python train.py --init="uniform" --init_std_qkv=0.018 --learning_rate=0.000591 --lr_mult_up=1.47 --max_seq_len=1024 --dataset="wikipedia_en"
Each number is 128 + 24 x the weight over its row's rms, rounded and kept within 0 to 255. Layers, rows and columns count from 0. Numbers have three digits each. The size before them is the row's rms in percent of the matrix's.

# q: layer 8 attention query, 1152x768, rms 0.0301, rows 843-892,971-1020,1099-1148, columns 128-191
# k: layer 8 attention key, 384x768, rms 0.0281, rows 331-380, columns 128-191
q843 095:097100132119134099155119161118167149081101106098140127094114118119120107105121089116145147118131112164120099099127129124091124160208108155134139122090120140115126162157126133144150141119113132
q971 090:107134132127142146141114145120160152117114117116155117132120167157065114086130121088164144138130113111140142105105104136120140143198079102112106152031100130141176140130153109128121120164099169
q1099 094:135163165174104121138110137140135076088165109128125140147142153084136144124160130107094187124121081131084139136102170103130075104156130139139090120132135087116146124101112141105126109110121157
k331 100:096147150174094135155136129158118059144129099113113154201113146138159100103103181111111133116127093142156155089168145117131140097113126165144164160084072080142134169094119105092103099139142120
q844 094:145147119136144086116108128133114137083141171118148147130125122115173110104114122124114121191121124108161111179106145135153140129134163135119158116133145138115147116121109109113143148143140104
q972 092:165118171140137129146101109130135142105146130163142164156118084128120097114152135108116148176110109100157083151179170094131103102108148145126122139096135108162140115114142103084161144108129137
q1100 100:113135132090154109139079125106094097139127170153096117135098120114095178144131109091143141145121152106130095106114174145080162110149141156106088143133153138130162092130143103137166121131175167
k332 103:107114140134164079141111143122119100114120153114149100087099132163195134148150149129134131143126146111081095137105155126104114137161170110159092165165139143147140117130083085152103125152166122
q845 099:135133126126153137093121149109113120100142125134163166158093124148092151144128145061129126130122090134125131105112117157138134115172125138136111147149138126121134117126105132139165148141174121
q973 093:140135131126132146090102120154128110085181117129119131138107107128112139136143081048166134156130126129135090171108117103149125126140120122127150143108160136179132119100139105114176153176179155
q1101 101:124111129153103141122128133110105184102102129115116133097132129124139134123137140130139157188153084156116142173126101145128105136132159097164097093113106115130088122094079104122123111169150111
k333 100:138145129138111128149158139091127132145147155165110146097146156136159145107114113123105165155104077163119127192141092108135096099155095135179101089137073124079116103099123090097114141150123130
q846 085:091162110117103149106148104112144136141127137121115071173151149117114129115123119159126099105118146118119127150151121081127104151110128072103165101090089172138138142111102115067084120138145135
q974 090:107127140109128165126129123130125128174128121129098098123128157149097126106120083120150150115109105148103133129123116139170141120129138158135078093122121140111135117096109113111061103118142071
q1102 090:173140114127154167128106152120116149126126103116161140149172106156161137143132123140143116118138135146125145133144127159172167133084135109088112143102140081154116138104116128115136107107150096
k334 085:144164177098143121138115133073143158143065123118139166138122143136134115118159117118143115116128137156120106120127104149151150147144176138116160112140152138089110100140145114090144093122154122
q847 216:131089117110109160152141146118160129129114118208120128135137144122114112100171125128145126119124138122118119092124147146127112134134070096127142100114081094150099138145156125139111126080138146
q975 189:111121133098132102155165109128124123094185147199125164103120157126123135136102143094148131163096168133189141088136169095123073119157126103127150154130151116127114123145112162132160133162153104
q1103 195:115077163108119122155130140077159174143142140132142122160134103120124147101128148127127140124091128147137114116150143094127113119113122141139135139134136117134132142120138167150103135158096089
k335 109:152124050111145116104127139108099133187115160123141118129127162122118110099175153120115135119168110139091143110142081159093146116115101138133142104156107137148115112137128123165065197158163091
q848 093:100158131171107142134127136132119099109102129111129178136165110148144123155134137157097119144131113139128131115116128171137159145104115073139132112118128152136153147107095146097150098171138083
q976 106:146137144146142134084062143108165087135107130083142155152170104129164116133148145147133114122120095062139111150134102142145117139095138151110100158071084146126127143111140157123123113135151117
q1104 104:139149146100113112149128149101115111116108149137083140095094139163138152107092155086114124111143171116128158086144119138155178109090157115136106096126115088109081138129128115059121131139131124
k336 106:155139110093144102099180104157093165086121120155106130106125140120124100117097131133120125135176143106114129157172116144137134130125140081116114117141168132118145149116099103107143130061082111
q849 094:147140086113155100142123125149117116141087101111123121166133092147141102096097125149154108093136106151117151187108126128134141130114177095147103150111130154092125139106116152138107107092140135
q977 090:145116127154168113083138137142154122144156130114121090124154099142117123160090138144157144125177126115120160141139111153176141137111186147149115150107118120143100093116109152125113125155120075
q1105 095:140158102143126133153116115109128084120131102091122101120147138117137180153107087124146136124159158137133153146138085160121139116117133132127062146154092115108132094104131081103138119105129157
k337 109:136160141169132131161135112133071107108101128153104144117144099131132103100101140134141112116190137079131172124149141097104157133117110081110113131091134119130156140116110093073117109119145129
q850 095:156138131125128123125111106121124109109135184117088085120134119109123098133121152164137104116115064118106058129166130148114162133178094109116141143109134138129104103122121121110094183158145111
q978 089:125124116119106115123152105125113103113131101131180100176107084105139126167110129159133128062125150119144119079163151126091159102136116152123116127082149083131111102142118124093123148094121160
q1106 093:113130093144161146124123128101106126143137193107129105126110129124128098160117150137136087115156134118123112148122130112125117113119144094111127150113178153148161151153129146119124112150150164
k338 097:096128139135141143144136123117124122153103140117114143173156150124119102111134173114120099122108088136144138159161134149096121122163150144111153140112162122091129119137121095143123124144164146
q851 088:145106192156168136149103131089110077131127081124175136151134122122140088126161128116144069144083138114129080154098149122144105130147092112130093160147120128140161109130127144128131125126125124
q979 093:163121152154138115099101164128126104112115128103130142126122120177171094152142120119140109143103152119157123125084164116148078138125151137170152152151157171157101150093168137140175134140138146
q1107 094:114121105139153132123166119138115159158099152151109088126145122134104159142132108120142092134126107101116137122126126161092148097146141096174086129150136185149162163130153135113096125138149120
k339 092:163133132097161157135151134150115160143139123144093139095116107124140153074122122126164138089136124140089097095132096148113153128115098108111093112122117150138147105098146079131116135189110166
q852 085:068125099124118132112136097147117149188117153141098058146103146151064132127135132152164107084117118148113098111174106100114129128146115161094193151102106148139149110150116101160128155140145191
q980 101:143111114125125098097112122131124088098102110119150170151143126111135104092161123107152117123129140093153118099077111146125102068147104141073098133090111130119100131118131123135124152107107149
q1108 098:116119129149122127147076099109125093156122159123116118162121155142137114092141113196105096114122124115138108086137150136139127142128101094175160153121131095121105151124149135124121129171111156
k340 092:114122168114116087139085127112116127088139101071083162169117156112090124129146137165136096093153109099128150123149134127125132123158121078134199130105158120132139177150128147129093167155097154
q853 094:068118100133144125093153099103115138166086114183115091109137100166131107129127115132115116157133121070126147126094173088093114118083139148146156117147045146171116142141107125135127116093140097
q981 084:159099128145109113089102196102128126116116141176104108155110126115119102113121152152114134159125127112121105137094161125141117104135120117122137122162105149173099148151167141140120140105144139
q1109 093:116116158107182167173117137098078087117125095126113124108120089157097135138134132138136143096112079120088129131114127115124126104135166113110082126135149148149123082119121132156079125113116135
k341 095:141105109144130140117121112128120104109092106106151131126134163155091102147142141143138102128146149150123158134145111146113106128140086127106100094105109147106120120153131140173112127132124132
q854 091:128113132140127137112107116153128123141156139177135118129131145163149087146118153150125130113113162088131149120123145128112159128129135169142147144141115131110092133116101138134105120099159055
q982 083:087129148130126131131136135140128127125153131155164115124114092162125140164091108128128157137129123119117104137108128098090098088171116140145144162146143150115112121164107149123134139164155112
q1110 150:118081124148125141127108139101105126124122116097115129136169078119141132119166148159117124124110111097144136165141123119112115099109155123140118138102109142160131119132127130148106113168129105
k342 129:112145106156144138111128146118077116159129112135167132107160123122131097115186160128072150140164144162122131178131098119118138139120139134143136106148062173160143103164138125138105150165169092
q855 090:125135089127109113097146101126119137105119144116119089116174084123109127119131150160062133076130159122169112120146117123133145105105151107118126115117082137114147171149142138128104146156097137
q983 096:099117140101160131117147127084135129149142118140105118158122099131130133162123106120089133096157074168125136136150126120139145134120120166147131120115119128137172135167127129155081106103140087
q1111 092:112128120159121137145114134086122160136099091112067117111145130093108125098143123113155113099139177072117110192179108081106165150107099076097125109106167116112162092158086069118119136113107146
k343 096:118131132112148150091105143107143122132155133114141136091162135108163157101116134161122164107116167097154095141089098093131115111139143139138136097141137098176122147109126099087148127119151135
q856 089:138154118132100136117120155140150095099131098122120148125121139164118147171106090111135133113142109115161113099112109108121121156158132105110134150124109142133111124113137116144159137135117144
q984 085:136121098136134174110109199114137104159125105100126087090141210144137160128136144117088134151140127138128112131106122126131146121073106129116164147125134094180131138097148123123154128174111115
q1112 096:123127149125111130169141144133153109129097125128164159116109162095143133149156137127101153125123143135114139182108134122138105149123135164075132093126116082137148114084123122141159135161135114
k344 096:105193087171080141142109111153162151129101133113126126122095109125126117121112134122143133136145156089138156148153095089128106134111161126092118088117108150089130122152101142131091132132149112
q857 100:106098114132089144128154108132123115135143140148127105090126143155142121160130127151153147095132161115100132113100152137139108110124130135119093105118119096102117133109102119116115065071097136
q985 095:112114159105120136152128092124138112134124140185147155107095110101076102128135104147169158114121142168126105132119135128157113138113152127141087149128138132105160176138069114085059139147142102
q1113 106:126139113162117176131089116129119148153176114136117126112162161134141146123124107155151158150168135107155114163155105118169116173121117136128134110118150179129097089103115097129116116133158101
k345 107:133148092154150104145118141139149120164116123100165074144133145154131122140139115107122147113178154119103106158145110134108116136113141118134139106126138182149117140097141136133151119106133153
q858 096:129105127098157151146163124123142143180109144132131121114145150108118104117148098127123148148141079141068153114108151112154092108105159170162132088123131115109127145083156166121099104055111109
q986 091:168102087134134131141134132128174098113178155141131114161144095134135130121115097117144167121120148182120151108109162141123087147113135162138124126145151101116097132134170128097138121129112103
q1114 096:148111134124096110151125135120116146092136152110118140128133148151088144126124166113143098166124127098177127139146075095093102111120058145147116151139150151084149044133099089140137125111107136
k346 097:122125158132073087161114163112140120139106122173134128107138124125127150125132156115155090144136124122154099134140129156121105126067111098106097108113109143104152118137110135151141169136121125
q859 087:114109153144188150159126133172166102114133146124115144113131125141078138137122180147128148126108113155121129136178138114088102094155133140141122139093114118162114154120119151209148113117106111
q987 092:197121152148112139103116171106081109070140137131138122147147129148160099126114150121121131125115110069154194104105110106132083128122154139127117158139093121179134102100173108138135128121117150
q1115 097:105094141119106087118135137135129121109111149131125118121107127114126126119115168146121097116127132127094092103145114126126123087092091132145155139109147117129143127128149142107107129165097146
k347 109:111081097102108137141096132154125101118133099127095138142099143119119122118140132079173153134124103118084128122157130124100115102132065122109127102102154133122151147115183102143086152150084115
q860 103:099137147126107144159130148125127110150124137129157134117128096149086151097118134089129129123128104154128161094096112150136133108139105132134126123169102120120119133127122140119113097130139110
q988 098:134133155109119134148093105131125083106100094104176152081133153119111115077134128093135153135119142116165114092114121135105132126138134137143104129124141145166135117122126133106133192135125129
q1116 091:119141113134145136139117133121097110100114138163165180100148125136130107137098150144117146131114131144105125093107137101133115085138143181127163147128104134149148041128119127142166156158139147
k348 090:178137128156155108140138159074119137106111092126067159138126142119173103137119158136125149122149173129117127115145135084131065112067141135105157137133125123086124138115097154167123142142098116
q861 090:114120158137148165159154098139173144152125115208114101110174119112175129119116107088118134106144136124170122104147142101146160112086092144133123090128143106130144125155181143158115093121151158
q989 085:121148126099148167184111129123162134131156130162142174104109177092098138131149076092122157176082120156146135109126146101112104120143078101137121139107112135107143137142128147128101154198134175
q1117 096:150127109190119154124123113135161150135139106116130129149143138122152136119123138152115132173107143069150160125145113116164117153136153115165126141171133120120113106124089133097104098130084132
k349 097:130136098114127141104149102152143139141095138155127086157110165150116178123119094176127147152116137146153122089149120062133110107086130087110162149146115106165141154126165129103141098090127143
q862 089:149128114163099125118146152140115113144103119120128152098085105105142132117138154141152092157123132151175146110111150107102137138089124127106158142126131137155095129099140127125100133162130092
q990 091:128136143111105117165122129141166122112136122118068155102150120088071159079132163144130114117135174138148122152119181163115161132104160138115125121177128101115119115146119123095145133121137114
q1118 099:131103144132087150128093101123104148110128103134128120157094103170180117118111087151165143134131108099169121107071133173166141151099095119087135136107126157131100080138114123144127152160135121
k350 100:127086155134158143111142100098136137131126134137159138143083134107130123140149072104132089152151140165123089133159122145112146125102106098107125159105078164120124124144126149155149147105115174
q863 096:133116097105103107151136136112133121145114118118118145120113127123104198148132164109137117190091115114089114134181079141123132112148115135129158107120140131155138111125133104138103174100146211
q991 090:127101083135144094156124098123061156104115093116129139094151156098110139130143144125124103158127146144073136122164106133081134143111153076106154146118123085110153151127128112123161144115081143
q1119 106:148118108156098126135084115128134115103135156103144131126065158075124129143159095141043105124130107173163121118124153129134121148111152134151108116181121138101143107129100102126109115108117141
k351 100:140146085106089101175097127138110094125105120142151151103125148076117154140118095141145110117082099114144102117126160091144111153098111122131112137123122117164114148103129104103115154109140124
q864 156:141099168118124171147136126116142158147154140179110103175133161138092171136112137169151149099129118150119158107147121126133130131131105189163137117120120078097110161099175135120130123125121153
q992 211:119138111143174101109107130123124106118096143100157119147170113130138108150148135130114139135129110123127157146129100106117153093129162141141129124136099154141143112129155120135156114124161124
q1120 117:130117145107141112151107128094144139144125133130130134152131120126133151135142100126125146125114098144162104087154128115132099120188104133119156149131134141134154119115120173164102141154107075
k352 094:131143134092153116177090143129171141152090102096152151185134095113113155161146116095107100145122136152114123138151103114115140159154143098105138102174096125147112119137154176115088189173126098
q865 088:117120129142087135120193126118097119145105129099127116153146101110121090129156140143170109140131135178108112159143133126182116124138130142118054139161153128095140110150110114137128138136134133
q993 092:110108064077132104185146117166111126103113123147131113147108127117143115173140104128171114094140146132118117141123117138157121144126120113098113093135146130104126141128126112136180185145114156
q1121 103:129108160154076129113115147122166123146127121092132105154116162125081118119134163149142145124167135102076133102152138131169137120147082101144171142141144120056153116128116161124125124072139111
k353 096:115120154095083133135099114122138132147100164103130139175164143098065146185126140167133121114129079146120107152128156105155121082125107163136144131111160104134161161106127135065129133095143177
q866 097:106122154124107123143107102136151118169098134146103174108104119144121103130085115099106140128106140120125164156089155113087145146134114172103140139135123098089117107116150162137106166131122088
q994 089:132145161107113139093088065143139098122129165171105141096147144143105073104113102140081140133158137066132091121136132143129128119132139115114138089095185155120125113133118116122149149151144141
q1122 099:135138125142127102136085182124136119125096136113145158069137128125085089120138098136106108117140108159107113119105131133099153083130107110110113113112137159155128188160113138107104131142114124
k354 090:120132114115166117139134134108123159112120097094085141104117150173110137098112157114135167117095147120162149125145093130170117100157138096131136144117142125165098137142094138126135146131144131
q867 087:102132154092120113119129121077109105147119123119139114165128126140126144137129146113142121136120099160132115144084138141151128102077139150150088156095148094115167111118146132110097106160165115
q995 092:141138123133159101106102145097085114124159128156110135147171104133169129104110149125133100135137157115134142112129124114128123147078127172133089170122142112151151107106161111118116110110137152
q1123 096:132123098170185103090102098139161114149181107137150114150144167128122110159144155174142163127119139105121098137164159141140087170129146160154141135133132144124103124144131139127094103122131132
k355 098:100107121151137107141096142141094097157115092078120139166125191127128153151102132129167106107095129128085124171120139122136084155118128108148067131152166136120099107152144085110149093139138147
q868 214:135104083132114114090131145166116057138116116121144113111124080140156090144172122148110135118114123103101129137108111128150172123100131102123135110121065135143127126151095134122095111115136110
q996 242:146086136096118142144146137093139149121164134172105146124132157145125147115132125104140151115085129146154126070136154141115086137148098131139133129144139094114118128123170159129143140125090127
q1124 150:112165114106126125109105100155100148129113144135151142157126145138117111116064128095157099128171153125123170098139103141121134119150095144119123151094120148146149123137127117107153116118185162
k356 125:152127133128144099125098127123134151149115120147101183159148133119120120123116117110106089110116132119093138090135145133086111114095127098098141095119090129135107169112153131153164152141123111
q869 095:117140125114169132116138086108165114143133121138133104147135128135148157142162123110107140139150068143118146149099127110145159113112140160128130079128133134084156111136160100116113157114139127
q997 095:123092131120166112142129107112129090128119137140155096148156085129136127139130109133125143086154077183092140148170143086138120146118152169172138115124138088176130115136108101129111161122120104
q1125 096:120118117153143128125062140132089097103106106186144139158095148118058124154136116114121112132137085153121131084129115116113155114144092129130111151110129126141202111153162143130111106109149139
k357 108:157152130166147107112117134105076118126161111158120157131107132127104150115111117131155134140137121132099106100139133126080140105100143102099070123139089185131136120129134148122143115149119177
q870 097:145128136137140151083107125184167139136111146134112162122115170107146145104111124139126144167106135158126162168128114122145111133060094144161127136145163115118126124070151107141131100128123131
q998 093:120143133111068139183106128111178133123106117143148123129121181127093139129133092126147126161118171149092138183107085113108129112119145106118165147166151117127134127143108153161156153168148130
q1126 095:137110122118152122128132110165118134104117153159119110127070125112135154183137138148110131151142163102162153145097150092145104104114152162156103176150210124124139152154159122085177138065147135
k358 100:120120113138121167126144098157108114126136143177111111136112101100171127147155109159101116107131120163108093106103155137181135111111129154168114159136131122105130110144115141093102140098188089
q871 101:088096100121151128136127124067097154147123119167157094163158086105107168131159141162120133113122150129095116110125128145101145089095129097129117144137132087134146113149052155109101152144126123
q999 104:124094069142146125100106091134095124164119114104131120177100071127098126135103097133105143097103050129133135113124104069094153097120115152143134138136165117156120124100169111153131134116154123
q1127 115:108126079157152134068110117137078123096134105117097129155155129142186101116123120168144111162090124112184157150133112121116070138182117117102162140096141139115194098120100096133166107132098161
k359 116:142164110145107151111136138151115140145065158100110144112160182124183126116120132177140145106141101170121132166143148130131122134114128126137166147133136133159112149152090117084097121108110149
q872 087:089139141111102156117127149099081119107137163142116164139129122131103079124121146106095088188121142128139104127084152166101168124121156101097123144102144107150139122163144137150158130144146123
q1000 087:105125114166118105116104141168136111127107148097091163128139081133151108105121158150124100130120132099151107137097121081130135107102133128141143148107172101149093168164142148114147105084112147
q1128 092:131141124130190140136092128083073092144151139128065141153119155138110117124144122130105121137097101116155144127129139167097093121171145124139123125120079178151136092128151098132139096129110133
k360 097:138125108146125148101140120118087137095101129128105116113129187137113110121117130124124113125148143134116144123190121102104100138147126139116119142103118171124155104094116078147142169158152134
q873 097:129153105129118177146132072148144161131141134137084125135109167131093113116146127111130165144159100135122146122135149123174138154121093138128140068093122134124124129122151158167117113107147111
q1001 081:159117112128096153136148127153178154134161153142101140100111117118128163127098139113135116138127119101116111083153152116109131118114156150147157075129128085143126121119120140158154135150140171
q1129 091:149147137160098134134138147134150124073148121141104138129105176118118183150113141141132129135122145143150172115142104159112104153153122126126145122132090137098145132105134105163147154175107147
k361 105:111130146143114150122122158087143160081164075141151147142121141138107142151128121113125104188129147134169148138122115181116152109112118097144130155135086122129180133094168153141172117136135173
q874 118:144087149113121154166161130117170134173098126117139107110083117125139176109158125108153157126119061129120135132145133090111113134172141146174142109123090133113114149135181164134111152112167151
q1002 107:120132087123120125161102108148128107137096113132139105095121115100107164140155110113141136121118121102139135145151140108149131134128164103154137154120133126134142101076119113109106122128161146
q1130 114:134165142126085129161174141111137090149107121112144123131147115087131136110120083126148120100145147122116151111140145120159125120178108135093115137177166128093166108137105140118116112140176152
k362 120:124140156129130156185134147105152139164120124140138111106117120124085130127112138141135080133173130182123142122148142103163121148139129144105132107162118114140114124133074147099097125158146102
q875 090:106112146092113137121151121131126118158091122132134090184128112118082141128155136138105075086112095170110130135140116124106138118142114165143180115145112125115125137116153101136101184121096143
q1003 092:127131140110115113135155116113118123119106095176096086146132098171123111103126129097131104112096148151171158137115135108132144118119114135148139108129117122130120136124156143160111126079132164
q1131 091:088077152074114086161077103059107134147114143117113085128114102124149104140125125141132119140114091147130146146119144120138144116102127148090140176092156113153169106152146094165139139061114100
k363 107:128103185096163119132097102103141094121133147121089129104114126099132116145149119122131117127105105139116132112109134111138123182144124119122113114139166158120136101142173151173110156141098106
q876 211:122085105142072136097096159138142101163115140120126087108097121128124145158165136137126178096151084107102125137123148129117124121135137157145135098142083118123102118117178138156107094098134129
q1004 219:144107144139138170130125129094165135177100118112146061134127089131149125137170120155080158111156100144086112126122111136131137142106113123112126065148094121116106134131167124113119114124115121
q1132 182:127080145117120116150137133085180144144158132124097127138117127118131155126138151135121146112081129133151084122129154111121129147128113130123140117153130110132113129120125158167120138130067105
k364 143:118148142111107136162114124139166128168136126144144146132125102152117130124113099144145167102092065154147098112111129141125103159130111171143125139177122091118103144146138164104133141098129130
q877 103:111115123090092094170122117107135116111143115144161142148083106119125168107086146096143145145081092147163138131092132118165112122177151121124135126151186107107110151090127118142095195167163139
q1005 105:109118105132106141121083125170130114118102074097120155120062129119101126157114106093120170163123107093140142138090144095133152077110135133150107110100128163140109127102131109122087126105146167
q1133 109:120120155130116119135145138104159124124160137138139110111130129144147131120117116093137096142101130119092166107122124102133139086166115168142160112137119142121166145142159167120121123165151115
k365 103:107126160129120131132185126120130127089122128137125108115092145139188124129120113125153115120165140134111138126141124135159136118102140141111142131116118172137143116108139155099100167153168132
q878 086:135103137161141116124102134160125128127082115104130151113119149124120079098151062106114076063112100128092078114155138149116158107137085160166127124090133136142158110134144152146115154136157151
q1006 093:159116087121133119112080130098101113111118154113139124133139153133121150136134134121113104114163136107134078099185142147125158146177084081085099124082120148131163118108107097149113112154165155
q1134 099:098159154123104107150151098132135110129097131122094111118151165097121121117154169129115101119177163123113104131185146116157141114133141141137134124168179105093118128129088135077106120077130193
k366 091:072140103133102088163136142133140135148104134082089126148109118121123164103127144153105143094144099114147116148150152129129125126143131117127158131153155135146065165123123147127116138097074106
q879 106:115146113154123159143116133127150115153162123149171089121108082137119153169119106146123188083098105132147154114146107142139118130117132121134086110131125133137127168124161169133119109097140106
q1007 088:170153134118143151119111100126136125123140141143143123117135139125149127169099125115119155132074144115177121148137112175126111138099137110115120137176139158151115090126139167141151162135144083
q1135 085:176154077100163144126177120176123155163165107101138087134092152149103122145107110143146142168140138093137115118153068090147093122100144115158156131170151167139152133098152124163144148147128146
k367 096:164106079114109163114179102123144148143120149175110080122142122142112090146126139103096153126126139134114087134112135086086110148145109124131137152152137137117115103135114125104109162152160144
q880 097:127126156134156154164116116134157166156119131168137099121175135099119120115141127149110134142133154109112156098140100122107151086134125144157113131117078098127142157163143175173126114093142109
q1008 086:147141162087141154124111098154158135141150171173164139122124103133134119083105119104129153151081131115169080096138120152114100128139119132112151121136135164113133122115159142105193116158146128
q1136 095:147074123097108112158108177103105114140111203113108156123157119130114092152116133116136087140104165116133165134131086125129103138160147113133124155111160113135154125112123160181163120156143106
k368 095:113154126131107121154110143134117119114090124087137134115122132122140146171142151106118115131140150146155146143076128136103143104100141125126097120177170107154149159156168093162097189172127110
q881 084:112162146119124108152107130114161152109146118141144131152120114131142139171144102147164114169164107154134131136103131139059188131136145182169170115126103097110087098111147146152121127136122102
q1009 099:088161145102119142174122074131126142079154123137123122100119133152128178138134108135138111105129129150130158109124115122117149127137129106144147074124130123151162111153128121141124093081097135
q1137 098:110091126126131126171091142063107141159143123115140139133099100103088122135146055112129161132155141127125097189088151122152104111163108111083164122104149131140165093143135140120116158139124105
k369 099:105119140147136152103099166042096129133127108109129122144113147136118144146143114099139122174113117102132112140118166098127154158114109144146118139111108161095122108107145123143134127136187109
q882 094:114123133136145160131124143113174116164138127154128115146096146154137109123107138098099168103110070149162118097105142126180117146172116140141077115142098140166125158153149120125155116104163131
q1010 083:150118168118120178141112123120135161166087121117146109122118172156141135110149118101140152143089143136161140084141116142130129119162117125138112143122147149122116164084168124113183138153152114
q1138 088:146131162085140143129146145141143128159130160178121151113131127116084161139108147076121130119097107161113114095083147135106154109117107157184049123160084145102131152103159165109134133090135127
k370 098:156128125115158124092116107141109145119172116167099135096089132118134149102109123106088095134098156114102121117097137138139120156135138129083122123158104101128090115121163125137156097142103138
q883 107:142131115138119148132122152119118140070135103126107123140111132108129152159125140096070148173116063133141110161089121160111142135126160146119143116122091172142166153152147127149111119136158101
q1011 104:104133166141101159105096123122101128141139129160121093135114115092103133142126164121066154130174108148090126147122126145111135142078135168113104093103101132139179169148097087141111091157135106
q1139 103:152128128143153088125121151135140072142123118132139140095089141137138118121156118135104155112106081124153087143062197126147179135173116135103143095100154150157091100103164102140123138090122118
k371 115:128142120121118096105115127141145106078125095102135197106135131128158116158134106117140144100114123054115122133102145120140077157145164139143070101107134157132117091118129099165113137079114167
q884 083:137150080146122156080119147144172169133116139150126150078148174129125148101141118140116162144150123095092128100148133126110098087116147108168146053066119149133106154116135167152144094142108134
q1012 087:103136132099139122161130115120135143055129127153120170100193164109063132122130147122096155133094129108154122144128142137120116135110092100114130089085126144156151180120144140113125124130130144
q1140 094:127147108148135095124150129128139111149164137183132160143138145150143151139150103172062155167118128109141142122102121113184124141113100159149149110145131115113111126159115112105151128107118172
k372 100:112103159130135125088109102124135118129153106111111138129143152155132101106138115148137097154099155137123120075127114135125129143127162170132105147145135136129178152171137134179127155103111138
q885 094:115130132146119108173192127131143125102144138138099123132129157136100114099115076091143114159143090127144147119119170121129130114181118126115107093122130133130155154145219082105128113113111111
q1013 086:148142106126114114144190121130149100163129137112143132126191137121137148137128131140138082183158149137130112155122143126132201155133135142120098138195122067148145118152098073117122124145128101
q1141 100:115152141180151155161100149114167138160149070131157137139083153130151125093117125157127184125138129140141104121157102166106165157123110145121155055135106139137088089118168099108135137153119112
k373 100:153138143118112104140102138107127126128163153111103127091069156142110154159081118084134123157159160067121146147085131138110122106125134111107124108132165117124115114092127173127143164096119140
q886 099:128114148120131093180136118111112086097116112105133141108100129150150137135090141134113138139110118163162131110105145114131160114134168139127155134133129102157153121104138121138112142154128106
q1014 081:100124143138128144110085169149148158172170155128100113126137109143086161144128111132113177118164148166121095118111152091148150148084164176114133098106121109119140153089166088127071106113153082
q1142 090:167100106123098105139064134171167142140145104085132153127122103114160111093146110152171109117123138137112152167135135125101150133107118150098166127152174079134154155122136119130092116142095126
k374 096:123141181117114114153129183134172153114142110104165146117050180145152163125135103078131146138111105125120122149101148154105123116099150133118123112102130144154148101094153128143121134111132120
q887 097:151150153175131120116104111130151122138138124136098101164133112145170120148131093110127156135154111118127104107105148122125139121111106169083131100143097128173126108115139123123110090162172079
q1015 099:085121139132151133159163102098141121160127140137127122134108158144133164146099129124094110111182125117105113133114113124130134099150111149127130113136104119113151091143109114133115118117148139
q1143 097:139094105131141140155141069133134183148123121140156110166102114138135141155103178115114107124163097150118143100181107130147159152126095123120146123156092146089111106146153142142116139120114103
k375 098:144124140093138166086110112107117131127145183109145104129142094161131144127124118099122162163121121119164136105136139120134131152161123164100132107125139165107118127118163167120160127182147145
q888 119:147116103136126126109139156108143102131133132136107125139144123141134123108159136109100142102155148077098141131095104186144155133104108115113122067141087135114143124129132121110116092150123126
q1016 120:136137121172162136111111121125149102170085137131128100158161086111117111141162126193091131109193094119113100146130107123133158190107135130153131084121100130144144116146105088125103125135120139
q1144 119:120112092132165107079113144153088113094170148164119159107135133116100137134138092102122172138116162118155132154128117141099122100090134137151082151096130102119140095151143130113164100085133176
k376 121:122111081115133125066137129130114106128122085149106167130166112164120100124117114183112129114066191051090093146159121111139141140122159122145127123124112142111095126186125124130136094090102159
q889 092:105108091182088106174161158162112098111097105159129133120113116127162114100149098164138172108145124117123126123103164129128104110141150120122100136085114125115109142145122141163146115080148056
q1017 104:169125091126111127105164155165099119148161117163127131057135117139152093172069106183115144133141155114155124117155144156133126131090176146123129138109131141118127110122069119115170104162177109
q1145 094:146146106122141162122140123157139111131119122146135117122174138110118154108117177126186135163155098230082133100115120176129136135099151101183174154101152167121091137066146154161063158162125119
k377 102:128147108110132151163146120142115140111092129131158094148109134127121132166091153103139120127153116150094129124105134159132148106122151100120119156131136145123110138094120129092149116179150098
q890 094:159097106146114114105094136141147118134135153121157122137112127149176104144142145127110115123125135098117104129151139128146128113091121121138179130075136157139124122127113133123105156164108121
q1018 086:118104135142144132139165117153142137174188143119151128129153130082134112118145122128122184144107122103116107161116084097105177126097111120161127159076143125097152123147082155094123074118152148
q1146 090:114132132145142115130099107118104138134125118176125117168113078148121132081106146103126138183112147100134125117135103105135138108095125130126156111133154119121100118155121123089103131123111081
k378 101:092113129100100140045137136112167159143094138148130078130122130143107125193125131156098100178126139104123113124138125145119183134115172110136134147117138152116097144143111123138157146128140098
q891 090:107148157077167107106134108121091100122125117127139144138178109158151068135114119134159114207115140134123153153122145088139123115138134144125150130147125106123144135152134101119124174117145148
q1019 092:107125111156143109129144164167084151157129106129144143142119114122133107143120125134123125117168131122142187144141126068123136119131124133157151123136072130132153100152149123134125078150124111
q1147 100:176163080139130141118155099134132111135195107139156094129141140064134122099098144135141125149163172128078122123163121151120132131074087140131155137149140099142144071142140115134176100123122147
k379 099:108133108161136176111137122126120098120114134118127068177123137114114120126118142148125143162089115167103094138155142117152126075107102147123078092095131160115115123125129106116110129118139146
q892 092:107130123109107124103142153131116174171136112090133114175156121133066092152177133095129115128122158093152125100101099174131126160164143140103097145114146140125114118138110104106090147137109134
q1020 095:103151132130140126095137151134125133113153107092097112130098137163103172130101141085136135132105107101148143135107179154135067121137135122157120121128149150130090124140111118120137136117093134
q1148 093:147134125109107143092131186096133123101114148134126130082124130112119086083148143121183107107144148148142142107148139069163103150147137102140162148139100136073115102162162180150135136132100116
k380 094:137124137100181107110137121115159113158073167119126146093140127108157049076125155150153124138095158131126150118147074106153111112148120124105147108170141107100115124135151159139172147145085140